From a checkpoint of a small transformer trained on Wikipedia: 8 heads of 64.
Each number is 500 + 40 x the weight over its row's rms, rounded and kept within 0 to 999. Layers, rows and columns count from 0. Numbers have three digits each. The size before them is the row's rms in percent of the matrix's.

# layer 5 attention query, 512x512, rms 0.0446, rows 314-511, columns 0-63
109:509491488487435487499519506507490486506479499509486506455455534464523461529562457462488543541552516540489487457530500487533516535492502519582502512523523500514501534466488514481585526436454574
115:490432499420450520506523460525465521507518493482499502547464466523444516461467541456462495514495496541528485503529459485438478473424405461520515486524508441521530539551449442537511506469542545
112:504400462543466483495524456574503607495511442463530482492520514517534529490447568519510489478428530493433473533451498459383474515455523465503494516570562582442550440445466422463451469499523510
114:541462488469438466516532487496513539519464444478532584460460417530470500511545521587489423460482547549573572488520480474498541477445479524531442487505497542479528466522543446564489603486426513
105:505523500434501503490480474490429505496494493485445524459502547506511418487453546513487575614510511514420589530487454441428475421519444489484409463457483523521514545538482572576565450528550493
111:528548532511502485491532526460511469549493478484450441452559432494524556511446522501442483432546492477485524553449438435560494436515511543510451430417499465527496480488518462518507490484483463
084:467547516492490464497486530452464469516554526585626558502557492557502519487519526438547584443486492471510526470495470484495465464562546465434555522418524454540479461513512496600495422474552447
093:589495492513532537517515509518482502549504509558507478504576644510544568528589502514502446473455485450450457490523510511493588539540527523489523434485452463453435592498528471477518434471528506
091:455552495489557549595541466493462463522464392547553451455535511489562490504457415538495516505522458564538526549484431485482547448491438516528466471503464539491553368497441437474521575511539466
087:458488503468503511462490459482460463499501575470442500490526470464430455408458438524505576440556510533447538518487499534466489492487493554523515571446480539554472507546474539461507469446451568
111:468463487453537518502507442512522436432478424416513516540503440424522438492470467495463513540543491528507554527513458503491481518442485504501502529497529580497595413516510485444493559557446478
100:488550508521465506428419507467441542492519567518473539515505446501423465534488489491541530511550474532522569496439542477520424477517538457522504582451484478496515458514533473472485422491440458
103:493526479527516560525579489523434473554488498590580424457542534521534566509514473556552510489468510475500458468552524554505538496494504543425562486483481481490434549541490430541541476437534543
095:565459496482523496496568477570529493486487428415525483557489512491570511463465489515423447511489518430475528526539419518448548559470502532480537469525578548443546503512482575485498567528512500
114:524491482491519485460472477517449520474496424453490459496458436481463444515502439505486510498509515500539592456508457492457536501399514479517524563500537522492581449558491513460505519493524484
115:506521481555510487522492526447469595540514625590447445499486514519399510554532435476544519482507405508549454473418548472517482466472519467538415520470477461526485527464533450501493453461476491
119:502513458472539530550571466579546471525433443459548520494519508450592482475492540477489481524440514507437564554527433527518479553567500503486556497503551566504538499544479514551559519498515472
122:545492491533508528482472460500527530462504463478522558539511461474488459456458497478512453537522544491481579534530397507458473492465472443565488475451474530521584470490446528468515528502518484
111:512460473503503575541474438595499522528425451492552519418481511491563482459467515530526480565406567522460515470540486501493495507450539515441529512496546562503551461546485535537547525502539461
116:540491505544506443465478500508514533449552464474535547517461504489503496428494511482494460544517528484474535531520461510488497511503511547514487481535460472427516514504479562457493563494494499
125:527473466507516525517490476558562497505488525445518531470484474471569451485465495503521514533488551492460538490554417529470510534467504459488559566523519517435533471545448570463491571486495504
123:499518536665466473507430568453465630482553588603471482573483504543497508522533459522547483497560504467534479487485443497482548447461523422523508498418465423521549540536469512458517528476515508
127:506504528435478527480488492492503481485461546479461517421540523549515537506512509540485559453432406535568444467421474488521505451433488450522455488472499509546427435502494537507479472555494508
115:511471513476498471544485491561500540512441415389509561456582541425557449439535581465537519488413555505482543510534533498541515456604500548497521543591555569494499527437539505520465524489489488
115:518503469547549510455523488429492514487577601617523466549470472567453527535522473533452536510559429471536489510457470501480442514474513448489455465473452458510485514515499472461498520500481515
116:527473534384522539573519442516533458499416474459497513462515478499484545466493524544499531448456498552547464505482525489512494442468442518517422485516516579583468442441461515548506531518519494
111:430477504501531408435534478463485414548543449477498503536506503492481471467493442492517486448588577492478554533609492515483484454499458523564468561521475469502456482441480494440469497451448449
111:437522484553490475501482512468486506541541514563581490564492531457424542491572486493541467454578480453469498511526459474464535497541489489468529475457477446526437510489477488493507444480509512
107:532474531429493465520535466542511476545466355439517488451561511407520542429533574530509498466415603528530513458535556499500499423573436565467525471575508588491536460471552481566484516568523517
112:496481452568513506466532490483481484546601535551532463536536542537551480483462542399519519524537491475439526475534464552537506553573502515491513455515446485452441512513519463487443492482495514
107:495526458481494460559524484525462513521437569508515480534477502431454413616459449399534588535455446509474523475525501550450498520513482452506484427458483504478477477424461477455471519394520468
119:469468502569497482524492507448517543536564475555399460551514542545443479557543446473585434486506476410528472472506515506513602505538479453471538522444520393543510537504508511452500396503512498
115:574559431497576518452589503489493412553520572509509493489508489517530512497540478500475536512554551492516592510498519520530475505584509511500572551497513466433504388491526509499448466486540491
113:566497516577515444534532488527476517472498486474540607589562499490479569392542473529524519462505536518526546508511509537500537492541520470538463505494507497498433412473483502466517477462559530
105:489495555422448484526449501554492533477442456450461476399470478546557482523438466524465501501457525461458553472468487532474488485461531535527559443556523545538509522549535526534506506502538520
112:466556524553480408440565536495468422501553476484460488448504518477513541441512525532513528403506475463537531517557533511567521559573522531538483549559502417520514581518566489503523500492459511
110:427479483389526441500522402466523384558517480473545472538486522464444459484471432512541493506553519445475544536552487520476453466519454516556444517494469450460493485483509456464504533405481452
102:512537437369543516499572430462495411539473566517587459431497490464505448522515500475492537513501488522508451473498463516516410497491525455518440492506490536526497442494530423586500537454584482
100:540558456507507502563528517510472515486460644538527509516497480443462433497456492474535507536488470546470474529471516477510437440516481496510466461502508501467501449479521472506497546419586454
107:476435457420523452497521478508471426520513477339444574537502441483493477513515462458526537508517488565495480571550539511496473510490514568505419539522433510519443568427433493526474551437458424
103:401569502492532451429488505500526399503498508438464414500512499537497465487450518443526567418520471510541567570569492521553507498589481577494553532415433498500503551503517507518479496517397484
100:502503498426509518451525487471517527497515457496506507500467518457540543559482515457469489427497414448523482491535508463519538491557558468497495483526515506488464529506526458493563470492474497
102:496502508472498531491553500472482479478498440536488481564545558507451488547475461539488485458488430481453505513492473489470495479485493463545479504499508492510522512522533647435507496483491495
104:592485502459544533492543440500424493503445465453496477437531497506515521496415518480485483491513509554520502478468505519538528524442504492526471464534475495535534521464480494561489491434527461
098:568479469418511520512478425455469550535458582518491513466473449487519507592537476480537462506511575527499474434474534464437534512459521396436475507505505561508584470542457458569508535505558486
107:537524494468475532503535486492497496517483552523619529588419516478594559491535516438471499531545461497472482500430456496482470508495527495448511429436463505440498446501498463565558480490453575
094:569541513571486478549514508546422486513435549532457564500419518488428525491522451494538547509400427516502456459540505520456473534451480472580449483493496478479506451516431525507523489511510521
097:533495491474491502409475464458458489499504509464438473483512536461451467539516486509543440434516433528540472488513493438499509473548462539435460430550464481478534573472472465469492473480457407
098:444476474404589469505546426498536377532528496447552502538562501484475470483505496433517505458503412508498525532571547548417508469526468523492455473522440478470468506496418417446424519492576468
100:502419485383511570497545459482478436533514514472530466552507474473489438517439493493470488440520415512460482561484497443481525422521487588471498459484417490515481478475469532541483501500470504
119:529509506401535528488543491509509451492508531465500578513508410483472480516507545516467461558552471507483511601503559523399517456486508504545574428444486497513435425532447473432496496520543581
096:503539500434463563449439476472542514543477506533465477462517502586530432519491468556491508484525489452477499452488495520501433480442572442520585574513557479473470412556466551516531461523568514
091:500539556529435481508572565500493474474489389529444528484529457533458541536477546512496480534472442471471516519578447532559457542517495514558491497537531514455498498560501520572569459581432516
098:496473490467479470479462444534470454532516447485578541457503478529438511465518482508541456444521651500488505412521472498467522487472485514510500479506477478572510471514524488531513482538530513
086:525466528594498529545571519530527508531450549576510541537419502542509611555506536508505476561449433474493448457519494511466531518499502427468508459457467534458531477538492492504505546520508541
100:444448461420503474458516476494524449507553406482464439478487481543563487515513527481538504464459546484469474485499498544478449470526515481521477539528466490576464557584588551502449548524492491
108:591497526514458500592480521512447576488472534580590588522499520427457502558486476480517492570440515530471457446465463471443574517390515473568460458488484475568476489488478510500534464465607512
095:530545458469528547524595513539541456479487596463517542493461472539524559491442565481471508549490452493550542550499478479513484550551552516539485440426542503495477539501527483480510527424505524
095:503532475527529501582529489488470599500492547521520528473583495432525480410512542480512524428471483549548460472498520451551477491503528501460501459566533542480492493498503460523505453511562482
103:532627532563456444498484521501446540443476490422464537503491494477473482485450458503482463457489469446509583520504544524539497510511536546521477511565610522399541475401461466465515501491487480
088:447487467578518437542559567552506531542527517554546506562478469404544471541513452507494532476503567519499485424479524483495556444527503435547474565477521478454534444475552432486548561424496441
088:502486476508510505471425467483550469417519458482473452536523406547484435546483503427506429545511581575514449472484576565542463560508484504489496524502453478533453568490534518510490487485472532
094:508517524590499444512574536537476489498466480436406526591428513461444554543518454501521474501454463504528505507514484533448509554575515479575504484519452481510463551471528544476521467462426552
108:370435540480426414425431523490571490494523448464410413489490486527516477531502455502528501443505505487484524522534533547477513454508486501505540526442497461463528500512485556457458526536475522
094:574450547518492516500491441489455474492492567564592500486536453493421520518491510524541463472508563544503530441521471536468547520443472496513424465500453499505552475514546529532451553475591540
101:488405529420482529496488465458530517547518458527532437528532560517498449639471497446525536541514506550478540480537487423448467513509460468459534471439489499490543526523551501582528486528533545
107:485546508487481484453481559495468499510541503543528477413513542485486427501487512546467513491541532494467510458514507480557432475454488495493522550547500493478539498450534508507484580524479419
097:510538490550504485477500519491482498488472493536502530519456556505477539497552470503526537557504524453454515534496522452478476496549458486501493575451557506441554543470506528542484424475429447
104:447447473497494583532512462493513519533500515567526439551520451507521487508460492494540485444510483530476475483488463449464471437545451510459560535494483478603498498528521471512543494488429604
100:532581485476497504483497511460484516474472477496523494563552482520534426561492462440515513560505435533470508501445553478528548495486517514486562470463456495524559437464574507517456490503567521
057:424556528502471452554497559488528550495525573488549511533543538485527496563501474514562440512463507473424550554540496538511550472420621525526599505473459486534461551557501526448567493516490445
067:503528489527452546464505480515479537504486539556482517532488464462437485476448469520442470438514508477548467517487473519571495427466481519510494486467533506478501550456514544465424496488463503
057:543486498506466522450500449488479521484501486557466506476481427468491467416482541486449466473505483493528447520496537482566452469518448512466464452471539517497461521448512515511427506497519560
064:469462478453518467492535520503502470486521409524409439480478486535548538498512527469498587551477475518574503443461505408447472516559450492428482521522510487453543437503496452527565511472476493
057:487515477499481525459429478478494523550476554511502547472472487420467480474449517493471476454505491458472397528452515553524495463523463512561485520438465511510488535471524528475420551515542527
066:444411490419532464518519506457534500483549442473445466461517478535551472447503553491498528508453486499526455463467474399446481485548472512439494528497530472451527484455545484542520500487491582
063:480470449418513502480499494462497471512502481523455486442503473522558486473524548512459489484482458491479424480475510422458451449538477495448493530487483501504468482434561510543516510466447564
064:487488556480534433506495539457516493480528450502496441475528512487535512539483504483612584570489524486441502463548510519439453494538511502493523443544581463495531493536473490539562511506484488
055:535485540495507513471505508498501518488534512525523559525491539425461487506484482519449469417510489435504426489486537443556491497516489469593529529468440505501450526479510514412439511517573526
074:420427497461501454511491513465507550506501515444442494437458496510550526406525539502502528470463507495512406473493502371505455455550480511460531593472505471439494535471601429477496516482506530
064:490513483411517433526521497472505477508515520473540444412510505525506491464514541494532543570441435561483472489515520476476438535579513502419458529555568476484512526473580454554553511504446522
076:606589477542484553497588477521504482534465475563533464504513492473450491571461483461529514550501516533520558523487498639486502564454484529484490440556561517490538495512413494494482452517484434
075:481477528516498453453411540462440583460494541444488521429452489505541487442532525491493457490474506499449450490516471450527426432547521516473548525479497456528466532461586492449511570516550567
068:528658478529460427465486499499544522497458475493518436452528526442471452540500489484514534544470481528488522475489485543522439534484508508483455488534561498497533517470515477522523492522498448
061:519485475466475456459471450477534491519442549519504480478516559531509507487525518427516522544433464518473448512529461467472505457487536504479455484510502533531437487452554461515485534552486547
076:588624472486476551456562448515508448550433424536549449501532524484459523530496514452503563559443492524504554478488506592460496569477494532495498482598546531485516478469456507550516456531450451
069:421428495534522467546449557523473534427591542492470543518499478521506488525481499579505507483600494500474550474502453474477470519526532456553600463441436469470477487594467545507529541486549514
077:478368561391546504556505519459498499493558508449522561425443480476528542540490527550465498438509523502497449524447454387503466495566525482476542506433459450461499546521549508480530549515529549
066:576629507505459480439496444507479450495464512485517497475529515508435542491528506454511520536445503524546472537546461498514497507447492473514498467571595506498516553508536458493497518571578451
075:547507488481493587461535428536484475562481442536564442486524505502482479441433474483464540519432485513469496504479484559519491479470467545506440487512522551517520476427459428509514464469445475
075:410367480489503540571420513515536524435568576425445527472475464466501483560555527525538496471587541495482474527489501497524470494524512454445483527480448508494445506567489462513488549548521559
067:525598528482421537415542450549508448514433382532551501460541494498503531528557512487481561469421508518484498548435467460481529523554515521488470424507519550460526541529596432517531498511555494
071:511498544477540550552470490519474523423504454415536550427518423432466534478501516597482500529489511533472556513478443508453493464497519443498499538462500525561531543601487504493500534467539587
089:578531507415470546421577425526473453594450392534558504502543500551471554435507496486495450500452514511520512498523516563437493476478510533461479452569537572555529515469460489484478516525500482
116:465341479475567552629486521475578518490578519433405496479485524466506501516508538502508512492565474474477481450535550484472500533519495459448525564498497466478460497541506510487538502547482524
086:464408488428491566621483474496612505511470568480429506561485494489525522617543558473510477483535532474523473511456477548532556494512538436455536530517470502501455512571541504460482534500541496
098:480547456537535521508535510504492553520527585523423559545523507449513554497541471488550511474597535496573436542564561511522533547513490510450498539464498529496432404515471524474444426481488527
080:458615529576484496445482576499511512426509498493516518539515532466476531494506489494510536477474524538475555485524524479536572482510519560508483467489488496434445479458529535487505433457560523
096:542598501519431471528468509516493477478451525508531501501526532522440494487537528497492516459503508452508479419453458465562462471420517511485482504526522469518503467528465464476572433546491473
101:582579554570498419487479525509468544522525523490488495599549550452497489471447514551524496476472519455472537562517514495481542495498467512501549467470460505511514503459515560494505435509504459
121:448527457558488548500487512500564487490516533519516566514433539504559568496513472448401511513507461471499461481496433510472455571509535466496475469539505531451472507505508505553549525504479519
101:441479502522502506439512561505405566514481413496473546507487505500455548459497455567531504515504455494484528566451502492548463521520566547476498535437542484513581524429455498580494555478519481
101:464510512471501496515480477507566508466451446464559502425506469481502549433524428520499495505451499536486483560536485535498457463444464470551491561508520513500533524514423456505441534473410452
105:494533493499526523477555504522505550494494489503514559487530504645490522469476499478520473486451481434521538502528520503552539521458590515505503474517478521462421477465508505517554540489447512
108:401502522501505487538464477520468479461479456526568485478547467479494430479510464510521533447515473541468531454555443518481461480431428533464501478404487489487475515463448540444550548471518542
108:539528478535478522503508558531524545475530546479459449495500531434489490495531506430466502472495515490513436483502511472496489582504500489475508601581531490471525513483531431490484497434493422
105:453519488522468453471508532503505439501472466501499557499459487501568450444504506496463519505565508560475590483404523498544547523500491503555507527517510497518462420513491495546500573523391446
109:603464489527515552540525496476494518518514511506452384455472516614496599505569490492461482522454481556572394500446540466504478547486541435490479516529535477455500400535524460516475504512540519
102:540550496533468513536465518451474484481514524566454493512509520563469479559522478536554463515532425440445504549468535521570439513560586449602439548502485444538556512540491501468478480552584479
115:540526529493529517503439535467452584523484516507478535555416477476467482509514459557501471496520510565539474450536440424495490500442507501469499467425475538543542494516560503563563518518536455
100:437506519465442466582443443508491519464465545492526584495529535486545431506499534476562548527464519528560527469563445520451416467464502485496496554477434517530492515519473525547418536500609516
109:526390493487514455518565519503463513513496451507466501497488491533472551415477524564514490446496516521523542483506454453577493497435516521525460464549582557475520556524518459511530483523485474
094:545550543487483472498475462451411493500564493569532433432475499374367432544530474546525527535479481477478502537501409503498515506479465479519472452502491465547502471510462493552500497527576510
111:529581521515471448451555525499540484452510456446476457464492437485551581569502481440490530572475562524510520512498518498457494449527507515501390506532528497426421495382431498435475455571428531
110:528476478469517502502499478490503511485492490467453498545482475515493462501524547541487627453498511513449529528486532549414560453472484447565553507496542519448462448476538430434492513410569499
111:484545494485467464500528475513534440446502472464527496476459530481474481573532495424521496494470488528532486442541501511515500544484529521485567528507508496497468600507519480545493463530490559
114:476506481506481512462483500524542428502495484462476451528514498488506527461548467501483540433508378503486486541529497517480486486550461472497450473466453430486530506473421548556505487480430439
117:557399497522522551607491502498496531490490536529526573573484466426513449515465519475491488511426503529464474536499454519528534576520483481454516531524513531440538446539504474493485550419483538
108:507524546466491523522474439503522501571505486511474488494484521495529541504535545518514527498520537563532561511530471464480490471416415488519485498511463471570496452546487435508512471538551526
105:407554503485461411485458546510478500474466528476536506404480610531452412552594501455490477469523532572434509464531540446458488509518476550441526500492453471490445571455436477507494489501516556
119:455484496485492466482552509507514510500492467503482496484527508458494488498527499503451452532492504509469495462497522461463516476431469530534543430555454510526500485466531519510478521431568477
102:462540475659464500474494499520472524477579553539447533617475575450462490468523520506544563451537451469489507568449476484467576549475517471488500501541486491481485541406577455532507496469507506
116:491518487510527523462466517494467500541508491509480518470517536506521536452567460553532533488573514455500552459459532543503524414510581524514589569442494517518485479588478477500506482465519489
108:522473537469528454511433546499398566538522472493475484551516500476545524537435501448524505533520505504495477525474490513474572480510546564469605428457502489522488514509534507492519455528496500
114:470488486477533550469533482484482536528520457552511509498463501498476531492481473472448527550498499482488481541520510463432491503506496405458551539460484516493509437483501523510506587497463482
113:520473486442513514506543501456486520483532554573548467495471446557527463546420500470460506429458436528523522528496450446477507399514448489484561408435511552527496482473536492558467555454513509
097:559511514534500395461548558529470538474529481479580543534446507491508536466513530477546538510485494554539490492554499478436501496588538579479547543543504508470566570495460502503528505501512506
109:493558525536484489411482527514434513490546484459517507514511540482431469514509546515504514521489511480523513496485606439494458496558492476506401509445487456521453554410418466506487478485439497
106:516492468546518514462528541488502534509463478492503438497512495427479451525520486458448538539537509490528544540398552442509488544511435499509587413522526489494565427440494487499494464518455493
114:540471511484481527509529489499475455504524475464527573525448485462546523443496479522447514530497496542534585501554556523514426525525507504495438484528539542446505507516480531494527491529507455
101:556493475433528580519488457463529463563500521499418468482430473523551491509528497458464443481487513544536518522510523482469560563517547415464508547480504507555537507513523501512423452548435495
119:445474519488485458548455493506561487483470472506562486583498437477496500469502454487561495529521537503421545467537522533473458500510457450453577499472471510509502453468488529520475512504503481
101:549501537539515549506535497537480506538511457464500535550526553523566570472468517538470422488514466499466457536446497498449483499495605535512535480516499534494499475514522515549538492527515527
107:562503514580498484466553553500565448510482511482526530509440483518560526524492510506463463449561482494517546581510552509487480520559569545443507561453568458479487513468485488421560454467397511
105:572480514430483420507520516494466514517535572458367508451507585527507503580492567495499500445466504514526441521401512522485465505474623540451529492481503508481456486497523467502482501525599458
126:572553441556529574516437503535551569497461540414506446460527526514500544494430504499528478437522572448455435469526533474535441520521457558534496525448510559546481530485418461492535471485434508
116:470509500481582607457518408539518466517479437420460403410467455461456470407477475507503587503535463544515537536572550532474578525443478551477521566487517529482481471554444506453456560468497594
105:552505499526483446407532528505411416484517516420467481496509543541509508546520501499527477482475473549539497456503532476459521454530626466513455535518450419523441537475550529612517457458499518
106:545560556473559493533466485458483517514464489540433487458526539533471451502559515497525576527528502525519477541466505503455517564505508540515494493486528518460557500439476472524520528534495453
112:499519517493558489483534464490501514525529475425485498439490465447481532496515516507502450522504518550508548516552536514466464569515447524446361575492483422570461526408418466512538528481530522
109:603492515484479403449502506493404501482543528411428503497502502532496519489553465525508500494545471554578579468506539459518492435512528484550406593501495432512463541479528504530488494516511537
129:524444515466398382525531548419425518525521544496458585527489482550511496558528542494494439511498498518535513515470469480508422436603561460520498449461475488514438560492523485562531464491510466
111:491493500469508570514537517539473492479458486556547480541552507447530531520474513479458479545433512476447391497556480536477511618478521537493574468508549564481502504557515548550502530503499465
121:489489517520538518521456448523630448498469462448548515510530481469519508443543491482508515499539505476488513509525475585442569532478427529548549499564492494516530496489400501487477594486532524
120:436536464552589661516505457547630497529501435536603502486499491501547514416451549469473513499464504466361463530497518518481527538482472465489542452573511530466485456492441490402479553518509501
118:519506482641517491444502494541552495502570443496533439496421538451453463481444470491524510454543443443519486448451432452506513448461469514520453506507505415540502510475496521459497492511483534
119:438566481546559594520522490560496503493471501557573533474523528447469502463486537495525517490468487478428490517542432558467510607434502525472580506585500551470533470472465516497479548471577488
113:509494505592524474508456514501481550511553484479463482509418488451431489534479467523517533471571488494564510479511442511461539547478467532523479486431471431515571543466508477547510478491498533
122:557456511481436460501518547452484506487522612471424480550494513550487483589487454485474486474556436499564569533426503492501486431519483502518487511430472459503522495485543527490515474526500510
112:474514513391473578500506506474458511508450479556505476524481430554522535493546552508466491484473484554457478532465574486512446528555526479473466434536565579472428448482553497527516499524458473
101:505525532378510527504476491500432534504435448528476507519494454494563542463603540491498467552405540496446505472511529471501525501467498487425509488523512584528469430551493515537523475500508510
120:557477507637437428503422521521472544459475538389501545525531504468484449555484523427539453575475505571506479487515484573493528526504479511493522515503498465449486484446489529510510539475547516
105:466551491620454445507538528452516478531529560470464508594538499459459487597540456436534453532534472524543511569547445504460556503531540433515541560394483418504545560479504490469532472473552483
115:573603541472465461474508493491393515486435520560439528528488508425462500498538400558513534474491482533527447472503491486514501493442505466462490471418511524610503512508539487546511484468557427
119:514467633373458426483431551498413515427489474431483480500487543489550534489558527501461461491464488529514506494499574454440516462493472533519507505527461513515514504432487516601547483596417538
108:522514463512481443517531461504500411495459536429534529418554505562478527514561513397513440530496480502428549554545556550505489494500470527457511616549485510410456506467444469483559572432503509
113:541594454549479469409510527506493476475520559465533548511478524469462422525536496400538545562505533494581543542515502526545466571640551493472556540438497471450480500456487507526496543437501450
101:439565520553501526561491546524476542491472542529458534453554560513485479567445463531490522498546488522499579501473437522549502453470468534617517546515515480494506452469555446467540503495521447
104:448488506549453481519510494420455517515487564593449496499491492449462519520590434459535522508556493506463473487561543468451563487529521470558511557519505449539542599541512461455464509495481513
128:518447567383440519526487485557539523417395450482526537431492515497579527452511504555439503514424490471508515495465492456476477434456512475521535493493535616520508454570451512516546550546495550
108:584473506451494413468475509502435481486525584382458531502534568576468471495493466494516517458490548478590434484472487440544462526480461575521538532483505481463538489491479528510489534566509480
119:450514491439559539480491505467419490516532472566463503486486466383470511457470516571506507485568463522453558494562561459483584487462419510491519511521441458514528531495521478490455421478464478
108:524516526529499498498469532478577534487492475479484520500444462472563422541501517498513506549475437507535525491475553449445543425575469552434579530473484482545540531559423512445554523482425512
111:471538433548554573484535546504602549520525493608560504511489469516501550513491539484503496525527467477468544430446479448510483479577506523514517530497479505462457505522448383465535512510404471
098:633527493532460404507530494560450495493417483435483542481499450439483487575532460496490408553416498505547498427526463479504405531455485534521404514494521574496437529482489511498543544453512475
097:472522497535484449507545477494542460522488495430507492453511505534507439546449483408496455474488622426615548510518504524496484510491550542511462469539520554467517471483507445534434529470526517
101:550419476455505505412511508509473456453532526391511507473465557411425476540485448465508518489487449523521546448521522444507540477538524522520511498548423510469552466492481598524553515500519537
102:435520515427514564464454479458526550473542544545506471551463519477436526437566516532525546444510478554487456467510474444527505486517449504469542538454408483529479553537491496509484513538462510
105:506427440524468501493499484501563405489518586475512597448530482462562492459498457482479487494566471536533421451439433499527610404532459539505529528486522525501448554531504521493523509443516525
102:510460499404438526519459475462470518490459488487462514565437383427484544553511498517487500495465506478493519490546542468415504517477512465401557551461482477554493476583458519469521493487472502
108:526514507434485528491500502467467510456516500476498580512500476480527517457507510551480503551476516486522585541429512412508527549469503535558610516460539517498532472521480562511474517508517543
102:509524470508520561473504489505467508506544498515549467497526546499519507450419499571482575525524471484463469498442528564542523498489480481439570463495505489477510497503499495457505491458510455
104:537493464473477420479531489519507423511498456478475542491448488493459552460541402473495501539499562500462464413510484463531537542490505495509508498489563511531584500505460508506485511398523464
102:486569471455498407418574497489484423516461490510438459512557533496478468534577434474522584483472469482531481548548540530505443578493501505514511566477493484504579435470468509507432540496495449
104:469500468441547597489519514483496522523554569565492497482533536465499512476540481417487471490526497519492559550461581457483538406610453546538573528504441508517434526541471484451511474541443517
092:451489533481489540480475505500461529473536486473508444538566554504535521470465529508495574490510470494586458478461508589461478536479536465493520523384497447483574466476534523535512463568487461
103:503518498501532523559499456484461486505464612627483555533536423489464492513463479568511497498508471480471476491503533479497458513409519486507513504516512496507472478565588533442530406468561497
098:368451497430527515472512528506510443517511470504522456425553517548512477561479516500460478493529465546478602629481546462473520529559479557521443539641468448486485518448533478484485502545452541
104:524467498567514487456445522503563552468518516453535492495440537561529506484497567462507468520497487553522524510471504507535525475484490483476430446504440463454492499495472543546477488568395536
097:576535494537485405460482493552503455482534507367507516520481491531514465562471470541440486579530561534521478523520466457500484476514463537536490508514522548493569401533558490523518439528467436
103:395493473484503569492543469462576486535504497638509458494567457528474522451515491539492507493530538564407489527490557513467523513584511419503511551508478486497508478546516402449462480464472519
101:491429525412467441474486491499464505470529465483536464513497497502486608482591489552510501491495519505508458423563426457490541511477446546514458521490450453458545523636474567500540471553521528
098:555495486476496433499465504511424465543469487508487493535478499489488476526490487526505485557481467560475461428520470552565475528456471545476455475465533533528513523505480522476496466471461485
099:468629469484578486503586504497572462552525545601500514446598507520492488552500449485492453509513485496424515562478482461463454533515512532567493582553575502502468491475557491457537465471599451
103:495527542510536497469451519486514523480570449510544517519479539433498514496511531480508519513470488498470539451486488429532414528508498513505497413501511441515505467473446501488483497552482470
105:556395466498466455507501516554425459494471509459475498454486484468541483580502499519504530525517423480541536459494484538566573476474425596527539542605517560506523530502469531496469565434459508
093:583449499543491416533501521544476468489461532404510500471484451516534493499461484565474443496478523523458487495464490465478560445483471529500521524564523514496511536468497472473501519432467495
103:501508444522500526556516503500490454488476520559442566497446484464519470437504478493514542488535502443520452542524543576530543539474488422481509526472561498597502557488518549496352572446529469
098:544454490512461542529510448482494493525449514468547492497455454474492579461510445481503490571498490551531520492458518498501561537528590402497513487494493535447563499554545446531562473519530513
100:490453518434575585547483484502485534486525391490525444415504483490512541496478539573513421417509414523480503448447525487505542451459474546457587532443499526528532483559479548504523498516437534
099:504452451473492543530608442494505462542477490583482510481446519514504534504547491457520517505509515375559526554596472540482436526497498438442495478550482525527489504594503535480415583479551536
104:563505480434537488463460458492420474507502545512504460473471443477483493527495463501507495574460548546464523458540516447488521481416439517445496470525478481521520498568494529468500474492508485
094:457597500585542542515483549540508490487520454523520440486483572469456477523478528543494577483490533514442493492485516472563515558479506516520436538546551452481572497485495426442460529507459430
102:503525526484492496522510457495433460506451606533458543435509507511478430467482431469483462505498546498535480469527549503552479442431476455495514504513485520486485487439538496516485476496495504
098:475508519537496489508520510511538548534511484481517508524446546521438512586475528429499483520496480471484496491556440487470411558509458539444479427554509512499508468419518479488541515501517515
104:525492464506532517532519482521452453472525518602471537499503507505509534404519526526511484457517485504532467530468507547580556536449499507506502470504487517517528567576523527493521546432513457
098:571499433543469479479514530517503512467508539464477563493473553472504464442485471441525480470515437501583481527420472464559542431480524531522454544530521511454514515550478551456526480542542508
096:529631502501595567484539495484542531519530489570471503492454522553474472477484499508484467529468458467449528531498581470485441578478590431509486492508575517510531402418484522523533459518514490